Weights of a small transformer language model: 49.8M parameters.
Each number is 200 + 20 x the weight over its row's rms, rounded and kept within 0 to 999. Layers, rows and columns count from 0. The size before them is the row's rms in percent of the matrix's.

# v: layer 9 attention value, 512x384, rms 0.0492, rows 401-436, columns 288-383
# o: layer 9 attention output (transposed), 512x384, rms 0.0768, rows 401-436, columns 288-383
v401,107,201,185,195,205,229,196,231,196,184,222,150,197,205,188,233,190,175,198,201,233,219,230,216,199,220,164,196,189,202,182,206,221,203,212,183,204,209,225,184,217,213,192,192,185,210,201,203,209,194,187,229,164,226,194,174,205,211,225,216,205,163,205,186,151,198,207,160,192,195,166,201,229,192,177,197,190,213,191,186,200,199,204,198,185,186,189,181,191,188,174,210,223,167,210,224,193
o401,108,194,209,197,167,201,210,199,239,190,197,219,191,170,202,210,206,212,183,126,203,179,219,201,175,246,196,201,222,249,230,190,182,207,164,224,209,183,192,224,201,189,180,177,232,168,182,175,226,188,201,222,206,209,222,199,184,225,218,206,186,201,198,194,187,217,178,200,169,205,202,221,217,235,185,226,193,177,204,193,203,217,217,206,186,214,186,209,172,174,205,221,206,202,215,223,201
v402,111,240,207,188,241,192,230,223,191,202,220,139,198,157,214,218,163,201,205,179,218,181,173,198,199,226,187,181,217,199,201,155,219,193,204,181,215,196,210,211,199,218,199,216,184,206,209,200,179,228,216,165,187,211,215,207,193,215,227,181,199,213,202,199,204,199,217,148,217,207,192,228,206,168,196,202,206,180,220,204,205,162,185,204,193,199,223,166,204,193,203,194,216,169,225,214,181
o402,119,197,231,172,174,239,178,176,191,209,190,161,168,205,220,196,204,208,196,191,168,225,223,232,183,191,220,221,229,213,199,216,187,179,230,189,198,201,189,195,202,190,193,199,166,218,189,199,194,188,191,205,199,222,178,224,194,186,186,226,202,197,182,206,198,197,182,202,193,214,226,226,239,225,207,273,195,212,221,188,187,190,217,174,199,183,159,208,194,191,265,213,209,150,186,208,195
v403,121,183,202,172,227,216,219,200,196,210,223,239,180,215,204,244,216,204,192,203,195,193,193,183,190,214,209,173,182,206,239,181,197,200,129,180,218,176,179,218,236,192,213,223,200,187,173,185,200,197,226,180,202,228,228,186,194,211,188,199,235,202,173,233,175,182,232,190,194,187,225,171,207,170,205,174,230,200,227,187,199,212,198,190,200,233,213,224,184,169,201,178,197,203,207,209,191
o403,120,222,204,239,175,182,157,211,212,246,189,189,163,212,187,167,152,208,203,227,196,214,195,246,190,190,196,190,192,187,163,208,173,184,224,184,186,236,220,216,182,216,198,213,158,214,226,211,225,157,204,201,161,198,176,201,229,171,220,206,199,187,205,204,235,185,219,176,192,226,173,216,232,195,211,202,205,222,203,200,185,206,192,235,199,211,195,168,246,207,212,162,218,214,213,209,167
v404,113,224,203,194,211,234,201,267,200,145,182,194,185,176,166,178,159,208,200,214,193,208,200,189,232,228,191,190,181,235,185,190,232,192,233,160,194,218,229,186,216,203,188,237,144,192,218,230,203,202,216,196,195,184,210,164,197,164,176,186,185,192,201,199,208,187,238,216,183,182,197,219,200,183,220,219,205,151,221,216,207,208,174,213,180,176,220,188,200,190,182,200,201,189,217,206,186
o404,116,193,243,222,193,211,182,200,180,218,208,172,186,199,210,210,206,190,200,164,213,239,187,213,183,184,220,189,220,189,217,192,190,183,209,252,186,210,164,198,217,224,205,221,179,189,190,207,232,230,205,217,190,195,201,198,220,207,165,168,183,216,171,212,174,226,178,175,179,220,198,227,205,190,210,184,201,212,189,207,195,215,201,220,195,199,223,183,183,185,210,172,191,195,182,168,218
v405,121,203,222,198,196,204,176,196,187,177,190,161,191,190,230,206,178,175,173,224,223,195,195,176,207,206,218,201,192,213,176,168,179,174,209,210,222,208,226,250,215,199,219,189,169,221,206,218,193,177,192,176,193,174,223,161,194,213,177,217,189,204,228,211,157,210,197,188,197,205,185,196,202,217,207,205,190,198,169,209,172,178,226,225,177,230,233,230,210,237,204,183,209,196,177,193,181
o405,118,221,236,200,226,191,212,189,223,214,160,217,199,196,196,231,202,180,215,226,160,177,229,169,176,187,193,204,177,249,193,181,223,212,209,212,215,193,182,219,227,207,204,198,253,213,209,202,186,194,195,232,178,224,191,200,175,198,220,167,181,194,181,190,196,185,230,196,201,190,189,208,187,191,201,226,169,201,192,201,211,209,210,194,193,216,174,145,182,171,186,216,177,182,183,209,205
v406,109,187,232,186,219,199,200,226,224,187,193,184,226,202,169,207,201,219,226,176,195,175,202,240,189,204,238,200,196,215,205,156,230,216,223,180,168,201,195,201,219,243,242,182,221,223,206,214,176,185,198,229,213,165,194,203,194,218,222,175,222,219,216,194,231,218,212,194,185,198,210,207,190,238,208,200,174,178,199,228,194,183,207,231,163,156,174,165,181,175,187,219,201,189,186,231,224
o406,111,196,225,182,208,214,185,170,178,179,196,229,232,192,194,203,194,191,195,197,173,180,213,208,212,166,158,216,216,220,198,216,208,211,164,200,199,193,208,192,157,200,217,220,213,182,205,230,157,199,219,188,207,211,194,209,195,192,172,191,204,199,191,225,183,156,167,241,228,182,198,195,191,160,207,226,216,227,203,168,156,210,177,204,228,195,203,213,206,236,224,231,191,201,197,136,207
v407,108,199,198,216,174,205,220,166,195,202,213,207,218,184,240,173,203,200,214,202,248,173,181,198,165,217,211,219,209,153,218,184,173,211,191,209,195,158,194,215,230,220,208,170,220,207,184,194,210,183,187,169,214,153,210,203,176,212,202,198,207,217,189,213,202,203,193,205,217,195,173,183,157,179,191,200,215,223,243,196,202,221,215,187,187,187,198,200,174,174,202,188,160,229,180,205,209
o407,109,208,243,203,205,198,218,197,168,182,191,183,227,200,194,191,201,237,188,204,162,194,183,167,244,163,217,215,203,202,227,202,215,212,214,148,191,204,203,198,199,193,206,197,196,221,185,192,174,184,219,159,187,206,221,195,227,173,171,204,215,178,202,205,200,188,206,212,217,190,187,202,168,209,208,218,173,231,190,204,220,201,163,212,205,179,166,235,199,222,192,195,190,209,219,186,192
v408,114,210,188,196,236,226,196,193,173,177,202,176,201,201,175,197,207,178,229,165,221,211,192,185,178,220,193,193,164,181,210,205,196,228,179,187,190,219,182,201,194,214,174,195,171,198,245,237,220,219,217,206,210,201,179,197,186,175,218,215,205,205,212,205,191,224,179,220,197,206,193,206,219,225,240,206,192,192,199,189,191,194,178,186,188,207,225,167,214,172,192,169,228,192,197,189,175
o408,117,188,240,229,203,219,197,201,222,231,179,190,177,196,217,239,178,220,238,197,205,168,210,236,170,192,188,224,194,207,171,214,228,189,201,223,222,189,222,154,198,219,186,240,202,198,188,199,219,198,234,163,191,203,168,167,191,212,177,219,205,223,186,175,207,183,196,171,192,197,189,199,203,203,189,203,211,199,196,178,219,223,195,233,219,147,231,162,164,209,186,214,165,195,220,201,212
v409,116,189,183,176,186,184,202,225,208,192,184,208,221,162,228,185,192,203,187,217,151,219,200,201,216,184,204,205,180,238,182,197,194,170,227,206,228,222,201,221,184,184,220,202,179,186,202,163,190,221,176,195,200,204,182,153,204,226,174,233,182,170,203,185,203,215,225,181,203,182,177,219,211,220,227,221,200,201,179,204,190,189,181,219,229,206,231,205,209,212,208,191,186,196,211,176,193
o409,114,194,179,211,230,195,204,209,198,206,183,199,169,228,156,215,208,171,225,195,199,219,178,181,180,237,204,197,186,171,199,211,181,229,209,210,190,200,167,178,216,182,190,190,218,172,207,192,223,207,225,201,196,192,198,211,198,179,214,182,176,202,220,217,202,236,204,194,180,227,200,202,198,227,193,168,200,186,216,237,197,199,212,176,201,177,189,202,201,196,152,141,170,194,187,213,194
v410,114,202,179,199,214,204,192,207,245,178,189,172,199,204,182,186,185,194,186,193,185,144,194,192,238,219,193,192,189,164,180,193,212,195,238,230,177,223,189,185,184,183,232,188,206,248,193,205,236,233,166,188,181,206,201,239,179,172,225,191,201,206,196,207,233,205,211,186,192,231,217,189,189,211,221,202,160,233,167,202,204,215,187,209,219,184,205,210,190,215,220,178,209,204,213,205,189
o410,111,176,230,198,181,198,200,173,211,225,194,187,240,182,213,210,202,207,190,230,178,195,242,194,195,220,154,245,189,183,188,215,178,199,201,157,209,198,179,200,165,214,195,180,189,192,173,219,148,189,198,229,237,188,219,215,187,199,198,192,207,198,208,223,207,210,184,202,231,211,231,211,172,200,195,215,193,200,165,152,198,166,212,220,161,202,195,211,186,218,206,207,203,201,181,183,192
v411,112,213,221,237,208,193,219,206,214,221,206,206,216,169,183,210,230,224,199,171,185,194,184,179,162,193,192,165,192,177,208,193,223,179,202,218,192,193,172,222,172,183,213,200,211,192,196,190,196,230,200,223,233,226,174,186,178,200,234,175,189,210,210,222,248,198,193,202,206,196,229,178,206,209,220,201,219,198,195,230,226,172,176,210,218,216,209,196,166,191,222,236,183,222,166,233,168
o411,109,190,148,215,165,215,213,245,207,192,204,191,197,203,237,180,186,209,193,206,201,200,212,222,225,191,222,196,202,230,206,229,176,208,196,202,204,188,208,212,169,174,206,232,205,199,213,231,192,218,185,174,203,212,184,199,198,196,216,205,218,191,214,203,201,208,197,234,208,203,227,202,220,164,215,192,223,213,245,216,210,212,211,266,190,225,189,214,219,212,182,201,219,194,180,183,222
v412,109,228,161,215,200,209,192,196,194,185,187,203,191,187,241,210,204,190,220,200,218,170,190,202,213,205,227,200,254,171,205,166,194,237,174,234,176,179,179,209,194,188,204,189,187,212,204,191,201,207,234,201,203,204,179,181,223,194,198,206,203,181,233,214,224,224,197,185,200,209,205,225,190,206,176,215,188,178,191,220,225,216,180,220,204,197,190,222,227,170,232,201,187,190,195,217,155
o412,114,214,199,185,198,222,224,178,188,180,198,210,218,170,186,178,190,227,202,219,221,247,188,212,207,175,192,206,207,223,197,205,221,191,219,187,188,212,214,192,210,228,218,201,171,219,185,221,159,207,201,174,200,188,219,235,176,204,180,208,195,232,189,176,192,184,197,200,217,200,209,193,227,174,218,218,191,171,202,170,195,203,194,174,199,214,204,185,164,231,236,193,201,190,207,209,216
v413,115,182,174,184,200,233,171,193,187,203,227,207,230,176,156,187,176,187,186,185,158,195,205,224,213,207,238,218,182,209,178,260,187,203,235,232,180,215,177,198,215,239,185,195,203,198,197,202,221,186,216,253,216,208,219,174,219,223,224,208,185,192,217,208,208,210,190,191,197,198,192,201,208,173,204,219,189,204,185,173,209,181,178,211,222,188,187,188,191,143,175,197,222,200,198,235,214
o413,115,171,217,205,193,187,186,194,208,209,196,215,218,190,230,213,169,207,213,195,191,228,195,212,215,197,178,181,192,199,178,181,199,230,199,206,189,167,164,174,176,165,213,157,206,198,206,195,197,194,172,201,244,185,228,190,197,224,179,194,197,190,202,221,180,154,190,239,196,189,198,246,169,181,192,171,205,209,200,175,204,195,224,220,204,211,224,238,216,220,206,185,222,225,179,184,210
v414,112,179,163,214,197,231,208,195,166,208,213,193,221,193,231,169,213,176,201,198,238,194,216,217,170,199,224,158,172,203,231,196,221,185,187,247,190,196,211,186,222,176,187,206,196,210,227,193,194,221,223,229,231,220,186,182,201,206,229,214,184,175,188,199,210,215,203,208,186,196,226,199,218,210,206,189,170,172,223,204,194,197,197,196,177,180,169,187,225,166,221,218,185,227,198,232,215
o414,107,195,241,226,205,189,217,216,206,199,156,202,210,185,172,193,191,175,191,194,222,233,193,158,237,248,208,202,210,218,227,215,190,184,194,185,208,166,211,185,207,234,212,215,199,208,201,191,238,188,196,177,192,238,192,203,183,209,212,211,198,199,208,208,238,175,181,203,168,212,208,209,228,207,184,251,190,154,181,175,193,204,178,175,193,219,179,216,201,213,188,214,206,226,211,164,206
v415,119,211,219,196,199,178,180,174,167,148,170,223,241,205,232,201,164,218,175,210,253,207,179,226,218,200,234,196,196,166,204,176,212,195,195,201,166,194,193,219,254,213,224,223,218,205,187,174,186,200,184,201,205,199,199,201,221,192,174,223,213,225,245,224,212,195,197,177,216,192,209,225,176,235,205,184,200,157,157,185,194,210,219,207,202,198,188,222,194,211,216,194,204,195,215,200,200
o415,114,207,229,191,219,185,193,185,213,169,179,236,242,195,178,179,182,213,204,228,178,203,190,175,179,217,152,202,179,197,232,203,197,197,192,161,231,202,204,201,219,215,201,164,191,208,176,184,209,169,232,196,199,219,173,243,197,185,173,217,185,210,197,178,218,212,208,189,198,225,168,162,221,193,174,258,157,227,205,193,162,213,211,199,231,170,206,176,240,190,218,195,181,218,209,210,232
v416,123,213,189,206,189,153,187,211,206,209,173,181,185,229,219,202,181,209,199,201,230,182,209,188,226,219,220,219,175,234,183,230,180,235,192,178,162,197,193,172,224,182,192,209,169,208,235,183,221,204,209,193,198,188,195,221,182,212,214,205,231,229,235,172,182,230,200,183,202,189,176,188,200,236,185,203,209,177,187,212,208,203,219,242,195,172,209,211,222,208,244,227,221,213,205,193,201
o416,123,203,241,161,225,217,212,175,223,155,205,186,213,176,169,205,198,139,190,191,225,194,224,229,203,200,197,206,202,213,240,167,202,146,196,191,236,168,195,196,182,186,201,201,207,217,198,210,154,201,190,180,197,192,172,215,213,198,150,205,180,190,173,171,186,158,190,198,217,177,213,205,181,229,214,217,136,198,216,236,210,208,217,218,213,189,150,196,234,229,173,189,191,197,214,208,199
v417,112,210,149,206,176,199,197,206,176,229,182,233,207,169,193,220,206,199,249,221,218,182,220,224,210,218,188,189,199,247,200,226,204,175,194,197,217,211,200,185,217,189,189,194,205,181,185,162,227,206,204,220,199,192,214,219,193,228,211,199,225,193,209,227,220,192,220,168,217,198,217,191,186,232,188,168,214,201,170,195,197,220,202,213,236,189,191,198,191,180,205,186,212,214,187,212,200
o417,100,193,204,213,211,203,190,168,227,200,179,170,173,223,178,226,225,212,197,184,189,234,210,188,246,216,172,181,205,191,207,163,192,184,177,190,193,209,204,206,251,189,213,149,194,223,207,206,201,255,194,192,198,167,216,231,226,237,206,182,189,172,187,223,181,225,220,213,171,214,205,236,200,198,223,254,176,213,197,194,208,209,207,207,161,194,184,216,213,218,146,205,183,198,203,214,201
v418,109,185,180,195,189,159,223,203,205,173,204,195,195,170,235,202,218,207,187,204,229,207,226,175,218,203,201,195,161,211,220,218,249,195,175,183,162,192,213,193,180,193,217,197,184,196,194,172,198,223,178,240,218,221,160,246,173,191,194,204,191,220,177,195,232,177,246,173,192,237,211,224,228,182,165,186,236,199,198,221,181,159,172,210,237,201,210,191,164,220,219,227,166,242,172,179,187
o418,112,172,172,213,189,210,185,206,200,209,199,199,195,234,165,202,191,167,196,216,215,223,221,209,179,207,208,200,195,170,210,206,170,211,193,172,215,208,191,193,225,201,200,253,185,230,187,165,211,205,189,243,183,181,193,219,200,217,222,203,216,184,211,220,174,256,208,219,193,223,201,192,164,197,202,202,164,221,226,201,220,220,207,205,209,238,195,200,235,199,165,158,213,188,225,206,229
v419,114,198,220,179,202,197,214,195,190,210,198,210,197,201,186,184,213,221,203,217,204,205,226,208,209,196,213,218,151,206,188,203,213,181,177,203,165,200,197,188,207,205,232,223,201,148,224,216,160,219,172,217,216,190,211,223,199,177,251,213,193,188,214,208,223,240,205,239,221,197,183,192,228,213,200,225,240,175,194,201,187,161,229,207,198,194,194,195,222,178,205,187,180,213,176,176,216
o419,115,201,183,178,194,175,192,181,192,191,184,178,218,186,193,181,190,188,220,221,218,191,242,199,200,189,207,196,189,217,221,208,208,146,189,217,219,175,179,214,181,215,199,228,185,219,208,174,214,219,184,197,179,226,166,206,211,209,174,188,203,242,211,201,196,218,187,219,241,170,198,181,171,183,176,202,158,183,208,216,218,219,174,207,241,224,194,153,192,208,195,233,211,205,210,188,219
v420,110,179,209,176,203,230,193,194,204,162,200,223,226,191,188,188,209,185,226,188,220,200,187,228,161,190,228,183,182,212,240,197,164,198,201,225,202,206,180,162,222,185,205,177,236,185,174,182,210,213,173,211,164,174,216,205,191,158,179,214,216,203,218,188,181,176,221,223,209,205,216,188,212,222,168,211,192,182,178,185,203,210,220,176,212,213,194,199,204,187,144,197,178,231,159,207,207
o420,112,234,213,207,204,178,195,211,225,207,210,176,181,190,201,194,166,234,213,237,197,188,222,158,248,197,156,181,181,221,206,214,191,180,183,192,197,206,196,203,195,226,224,196,222,181,204,205,216,185,234,196,219,220,237,217,184,217,200,163,190,185,206,222,203,206,210,198,200,205,167,191,215,194,205,163,196,222,187,199,211,190,218,212,218,216,162,196,191,215,207,179,186,257,211,187,224
v421,112,209,183,206,222,209,204,191,181,191,220,220,167,168,195,233,175,210,186,216,178,180,185,202,197,212,169,213,212,202,168,235,181,181,200,205,209,218,223,196,227,192,214,202,208,231,193,186,173,191,173,226,208,232,206,193,193,210,219,205,187,195,218,203,213,193,219,163,213,175,179,215,204,217,224,190,179,200,200,169,212,166,206,206,233,209,204,172,181,205,226,178,166,207,208,205,204
o421,110,209,185,208,211,157,175,199,230,236,176,184,202,225,196,197,211,193,188,201,228,231,205,210,237,191,210,210,179,159,219,200,178,150,204,238,187,207,186,181,202,181,196,187,167,179,221,211,180,236,194,188,229,177,231,223,227,214,206,189,196,185,178,219,211,246,205,199,183,200,209,205,171,209,210,215,180,181,222,243,180,194,222,195,173,166,190,219,175,198,195,213,233,218,196,224,217
v422,108,213,205,195,194,221,219,193,231,199,164,201,170,222,211,231,203,214,205,228,196,206,207,181,217,213,204,188,236,225,191,223,197,234,214,210,190,231,218,208,209,190,184,188,238,208,203,215,198,218,209,201,206,172,219,225,199,201,231,156,174,189,213,205,230,235,184,231,191,183,209,188,207,221,198,205,173,215,206,196,197,187,231,211,205,185,137,192,213,176,190,191,218,188,174,209,215
o422,105,200,183,173,209,180,190,182,175,203,210,200,215,184,182,199,199,188,199,180,205,193,199,183,201,177,194,218,207,221,172,178,215,197,168,171,212,184,213,206,192,200,219,202,241,202,214,206,208,223,164,196,193,201,219,175,184,195,191,166,190,165,209,205,211,159,191,219,220,170,208,209,186,178,204,228,196,174,187,189,187,193,174,218,210,216,203,210,165,202,220,252,199,197,200,175,205
v423,114,220,178,215,217,205,193,188,213,228,185,209,222,177,175,195,221,192,197,181,198,186,227,229,158,208,164,238,226,168,198,199,181,198,194,196,186,165,173,209,220,174,187,217,235,213,174,190,193,178,175,208,195,177,211,178,180,239,216,221,202,197,224,219,179,210,181,203,218,183,215,205,165,200,190,216,175,185,181,188,192,204,225,204,201,203,227,186,199,217,202,205,223,218,250,184,198
o423,114,193,242,162,202,197,247,185,159,174,213,210,201,193,215,210,215,198,182,213,203,198,186,217,238,182,211,180,208,226,226,218,214,248,178,171,189,220,189,214,205,248,215,192,143,206,199,190,175,200,185,157,207,209,201,204,203,180,186,192,172,182,213,199,179,195,215,198,225,197,180,190,194,194,221,181,202,219,173,172,203,171,203,205,213,213,195,213,216,244,179,215,202,214,213,167,183
v424,112,215,195,206,183,187,267,220,214,198,178,210,222,206,222,212,220,202,227,214,166,197,153,186,198,195,230,190,238,180,176,228,144,202,236,211,205,225,200,194,232,191,187,206,206,189,175,195,194,185,209,176,198,198,238,215,183,204,236,210,199,202,180,209,184,209,186,271,225,176,215,198,201,176,217,180,214,242,193,215,200,167,225,229,222,237,178,194,181,177,173,210,169,199,199,189,221
o424,114,218,178,177,222,168,184,184,170,232,221,186,170,205,189,211,175,182,222,238,193,206,199,201,261,163,233,214,223,208,163,170,209,203,203,184,197,193,189,167,180,194,213,207,215,219,191,227,215,230,156,192,230,212,187,202,195,190,193,194,182,206,193,180,223,167,202,194,166,178,183,214,216,213,181,174,230,204,212,228,226,194,191,153,184,204,175,177,188,244,225,235,215,178,198,218,197
v425,111,199,204,194,165,198,226,179,173,189,197,173,186,232,187,213,186,164,200,214,203,228,199,185,207,193,184,165,215,191,200,174,172,217,220,181,204,239,210,199,224,165,198,206,198,181,205,188,212,183,202,228,161,193,191,192,240,225,174,192,224,229,201,205,208,157,208,228,201,166,183,193,209,195,175,198,213,206,189,192,196,184,220,209,228,204,211,235,210,202,223,177,229,191,205,201,198
o425,116,226,187,212,209,234,190,200,219,199,206,184,164,197,207,196,198,216,185,236,186,252,234,188,177,198,219,186,188,212,203,178,209,223,184,210,210,193,200,223,184,193,201,185,260,210,201,207,193,174,206,216,198,195,224,206,210,197,188,213,174,169,181,189,183,238,230,145,177,209,202,204,223,210,236,174,197,194,207,230,175,220,223,196,199,188,205,220,204,195,213,216,177,208,193,188,205
v426,123,206,177,197,195,199,204,204,199,186,184,229,210,210,198,214,168,202,210,219,189,190,208,219,200,191,179,167,269,209,194,201,167,219,265,213,194,185,195,184,194,199,223,192,222,176,202,200,180,205,194,175,244,191,229,190,190,159,198,219,208,207,202,178,198,196,165,207,197,217,204,189,174,193,239,182,165,205,164,187,210,237,189,199,165,177,195,214,228,186,206,232,235,193,207,189,205
o426,123,218,231,194,194,168,204,181,198,205,203,204,213,165,203,173,224,212,193,216,223,192,167,152,218,197,199,209,207,243,179,168,213,182,167,184,188,219,192,189,196,209,189,171,141,182,204,235,184,189,222,204,197,223,175,213,229,241,198,182,202,184,202,207,206,222,203,218,248,192,214,195,174,188,166,185,207,206,168,201,205,133,223,196,185,224,250,232,180,206,230,201,209,225,206,212,186
v427,110,216,186,200,205,213,204,229,225,207,187,197,210,191,188,214,216,202,191,171,166,183,202,200,179,181,200,213,179,210,227,218,172,211,213,220,188,208,154,190,184,186,211,216,187,192,170,203,223,197,163,228,209,192,179,199,212,214,226,220,204,170,221,207,204,200,177,215,170,225,215,202,179,203,210,230,220,192,157,224,220,141,162,213,197,169,232,200,196,188,185,200,220,221,178,207,184
o427,110,191,178,217,191,174,212,174,215,167,222,194,203,161,187,161,153,179,217,221,160,197,216,192,204,171,194,195,210,200,191,199,198,204,202,222,196,170,218,202,180,176,210,193,244,167,216,216,163,202,185,182,223,190,213,220,165,193,212,185,178,186,186,227,189,196,192,228,248,198,194,174,207,187,202,184,209,228,184,195,197,178,219,242,218,212,193,218,193,237,206,195,198,216,201,209,234
v428,106,213,222,221,199,185,210,186,200,229,197,166,193,171,209,188,236,241,193,212,142,208,212,209,206,190,207,207,221,223,190,174,203,169,199,197,199,222,202,224,208,215,191,204,186,183,227,232,184,200,233,198,205,190,214,171,209,193,201,185,164,205,201,223,206,234,189,230,209,178,186,202,216,214,190,216,203,212,214,244,150,176,190,212,251,216,177,183,189,187,185,218,195,182,198,212,171
o428,105,179,167,178,203,225,230,187,167,200,206,202,178,200,235,228,177,175,188,209,212,209,191,186,152,221,241,226,239,216,190,237,187,232,197,237,200,202,192,173,177,206,231,253,211,201,225,186,205,208,144,181,192,180,199,168,193,181,216,175,201,201,216,182,191,171,190,184,196,190,208,208,210,184,191,216,202,189,220,217,182,183,216,191,225,207,221,192,214,201,230,225,202,152,184,180,161
v429,114,197,190,194,207,214,205,217,187,202,191,221,198,188,235,189,233,231,206,192,214,208,191,209,217,188,232,196,155,227,194,184,160,176,226,226,208,188,166,197,171,234,208,203,220,221,217,195,196,215,186,214,216,196,206,233,218,157,175,238,218,187,220,135,220,223,184,212,209,237,194,206,169,194,165,168,181,164,198,188,188,215,193,203,197,166,177,215,186,216,211,227,214,212,172,183,214
o429,112,188,215,201,228,199,236,217,201,173,188,168,206,206,209,186,202,191,232,226,197,218,208,178,208,207,178,208,179,213,217,199,209,192,190,202,209,188,221,229,219,186,223,209,197,202,196,175,214,202,194,167,207,185,197,239,187,228,204,213,199,217,184,230,198,215,216,187,205,187,230,160,214,163,220,195,204,234,187,177,209,177,182,196,230,232,217,195,178,159,198,177,208,219,217,172,209
v430,124,212,190,179,199,193,206,216,215,249,192,209,217,210,194,196,190,194,185,199,168,197,182,187,212,182,190,199,247,196,185,201,151,204,202,242,220,217,209,220,185,186,197,182,181,215,205,196,200,168,189,166,198,189,228,196,228,231,220,181,169,169,159,202,188,222,175,248,222,168,176,211,179,188,211,210,182,243,203,193,193,204,195,195,229,253,191,217,199,194,191,199,178,211,210,173,182
o430,127,235,186,189,195,172,170,192,172,214,202,208,241,211,183,216,197,222,223,216,202,246,177,210,235,189,218,193,199,193,161,184,212,211,208,200,171,197,184,152,223,213,201,198,221,190,237,198,213,220,190,219,207,203,232,187,186,179,184,173,185,211,229,192,216,195,205,217,181,182,214,208,163,190,189,145,257,181,188,191,217,143,212,156,176,184,216,197,202,210,188,197,194,234,175,214,173
v431,109,186,168,209,194,212,202,197,213,248,187,208,208,178,212,206,202,189,207,164,188,191,209,227,180,199,175,242,208,196,221,194,210,188,166,230,181,194,229,191,200,193,229,210,171,186,185,186,191,212,187,200,212,180,159,186,176,201,191,189,185,199,205,178,169,221,205,188,178,195,154,213,216,218,223,172,197,179,180,224,197,182,200,160,225,239,211,192,187,220,170,193,222,218,209,170,175
o431,108,229,215,233,214,181,240,206,210,205,166,188,223,213,185,229,186,194,211,205,203,179,172,226,182,213,209,205,198,191,174,230,200,207,176,190,182,208,199,232,193,219,191,229,211,186,166,211,217,207,210,173,169,188,207,212,197,198,197,189,190,216,227,200,217,231,175,202,205,200,235,175,181,205,176,184,212,199,200,177,216,164,187,166,201,180,212,210,221,207,199,158,197,193,242,205,214
v432,116,230,193,204,183,198,194,167,202,179,167,228,224,183,197,176,187,196,177,214,210,228,209,193,193,178,181,180,192,211,224,211,158,201,166,226,251,208,202,203,228,177,214,198,212,200,214,211,214,197,194,209,198,200,208,187,196,196,186,231,177,203,196,235,185,206,211,230,206,187,192,241,169,181,209,199,239,191,225,205,158,200,223,166,181,207,230,228,195,224,201,163,213,192,190,183,171
o432,114,221,248,212,208,206,218,178,194,188,187,186,206,211,208,202,207,203,196,204,186,191,186,189,207,184,210,177,199,193,193,195,224,217,217,194,202,188,229,136,209,239,223,206,228,220,210,213,202,178,165,195,159,173,185,180,207,156,213,181,200,179,201,176,214,203,197,168,221,198,210,170,174,225,199,189,218,191,199,158,212,201,199,161,205,220,197,178,196,223,176,192,189,198,217,222,212
v433,119,188,198,218,225,204,190,203,229,229,239,194,173,203,203,202,210,192,195,144,184,181,209,209,184,193,131,216,214,207,202,194,200,200,196,174,248,207,227,199,184,165,205,189,195,211,186,191,197,183,182,222,213,194,200,202,180,196,204,166,218,167,235,195,238,211,223,158,229,199,186,257,180,210,179,212,226,199,180,192,200,189,194,170,185,210,243,191,179,203,227,177,190,213,209,202,199
o433,112,208,190,208,160,201,218,203,168,194,215,168,207,211,204,182,210,213,197,226,192,223,240,195,196,184,230,202,176,160,215,224,206,221,199,210,182,190,212,235,200,177,173,208,212,194,210,195,220,213,183,201,183,192,218,205,198,188,219,205,193,190,196,218,189,206,227,197,203,246,209,184,193,172,238,218,209,197,221,195,193,215,223,231,197,194,188,199,180,200,212,187,229,213,228,228,195
v434,106,178,198,221,178,212,233,207,196,229,212,181,202,185,201,185,222,202,236,208,207,156,196,211,212,200,234,212,230,192,199,193,197,164,209,183,210,190,184,221,189,213,192,198,221,207,187,183,170,215,206,199,223,185,204,199,252,232,197,209,199,206,228,221,203,185,182,196,208,203,229,218,228,184,201,205,196,187,225,222,202,180,225,215,196,193,187,182,189,194,179,222,180,222,196,203,198
o434,108,181,192,171,228,221,188,211,200,193,196,208,196,226,222,184,192,184,200,197,182,181,207,176,229,169,191,178,240,210,227,212,205,210,185,173,203,200,182,176,193,173,207,200,201,200,223,178,166,207,201,176,233,213,190,209,184,195,249,218,187,191,190,214,179,189,202,241,210,197,178,198,185,169,218,200,212,222,214,196,194,217,174,200,236,217,160,222,197,224,188,207,213,218,209,171,203
v435,110,196,224,193,204,179,202,168,195,178,213,181,180,198,207,226,193,208,154,175,202,223,194,194,197,197,194,253,167,213,169,189,203,212,196,206,195,168,206,158,183,219,203,185,207,180,207,214,247,209,181,228,196,182,179,232,201,220,217,210,219,224,197,188,180,211,174,158,209,199,213,175,163,188,219,218,230,217,185,155,196,187,188,183,189,190,188,189,217,183,225,196,243,174,200,187,211
o435,115,203,170,197,192,198,212,216,224,202,202,218,183,184,221,190,215,210,172,178,179,169,209,212,163,215,201,214,217,206,205,194,197,183,215,218,212,203,213,196,215,189,181,208,200,180,185,199,213,181,215,215,175,206,211,198,204,216,169,240,202,194,184,196,207,194,214,185,183,176,205,210,229,229,214,258,172,237,193,204,178,173,225,231,174,180,210,206,196,190,187,216,219,180,193,207,181
v436,103,192,199,194,214,212,147,183,212,221,206,218,184,182,202,204,203,214,182,206,171,221,191,225,188,179,183,214,238,204,156,208,172,172,182,186,187,216,180,211,187,194,222,173,205,212,158,205,187,182,175,202,193,224,205,185,220,189,200,205,191,173,211,187,185,162,187,223,180,200,182,188,210,224,207,202,187,211,207,172,169,188,197,191,192,184,202,226,188,212,209,171,192,194,168,187,195
o436,101,172,157,239,187,180,204,222,196,222,207,182,202,200,187,182,202,216,196,202,188,205,213,187,225,192,210,196,229,195,202,195,201,217,202,226,198,223,170,219,218,202,184,209,217,173,204,217,219,216,182,242,219,176,234,211,208,225,187,184,188,185,185,199,198,236,229,189,202,235,208,209,176,176,215,161,196,210,207,215,187,183,209,204,189,217,215,183,185,200,193,222,187,181,203,193,184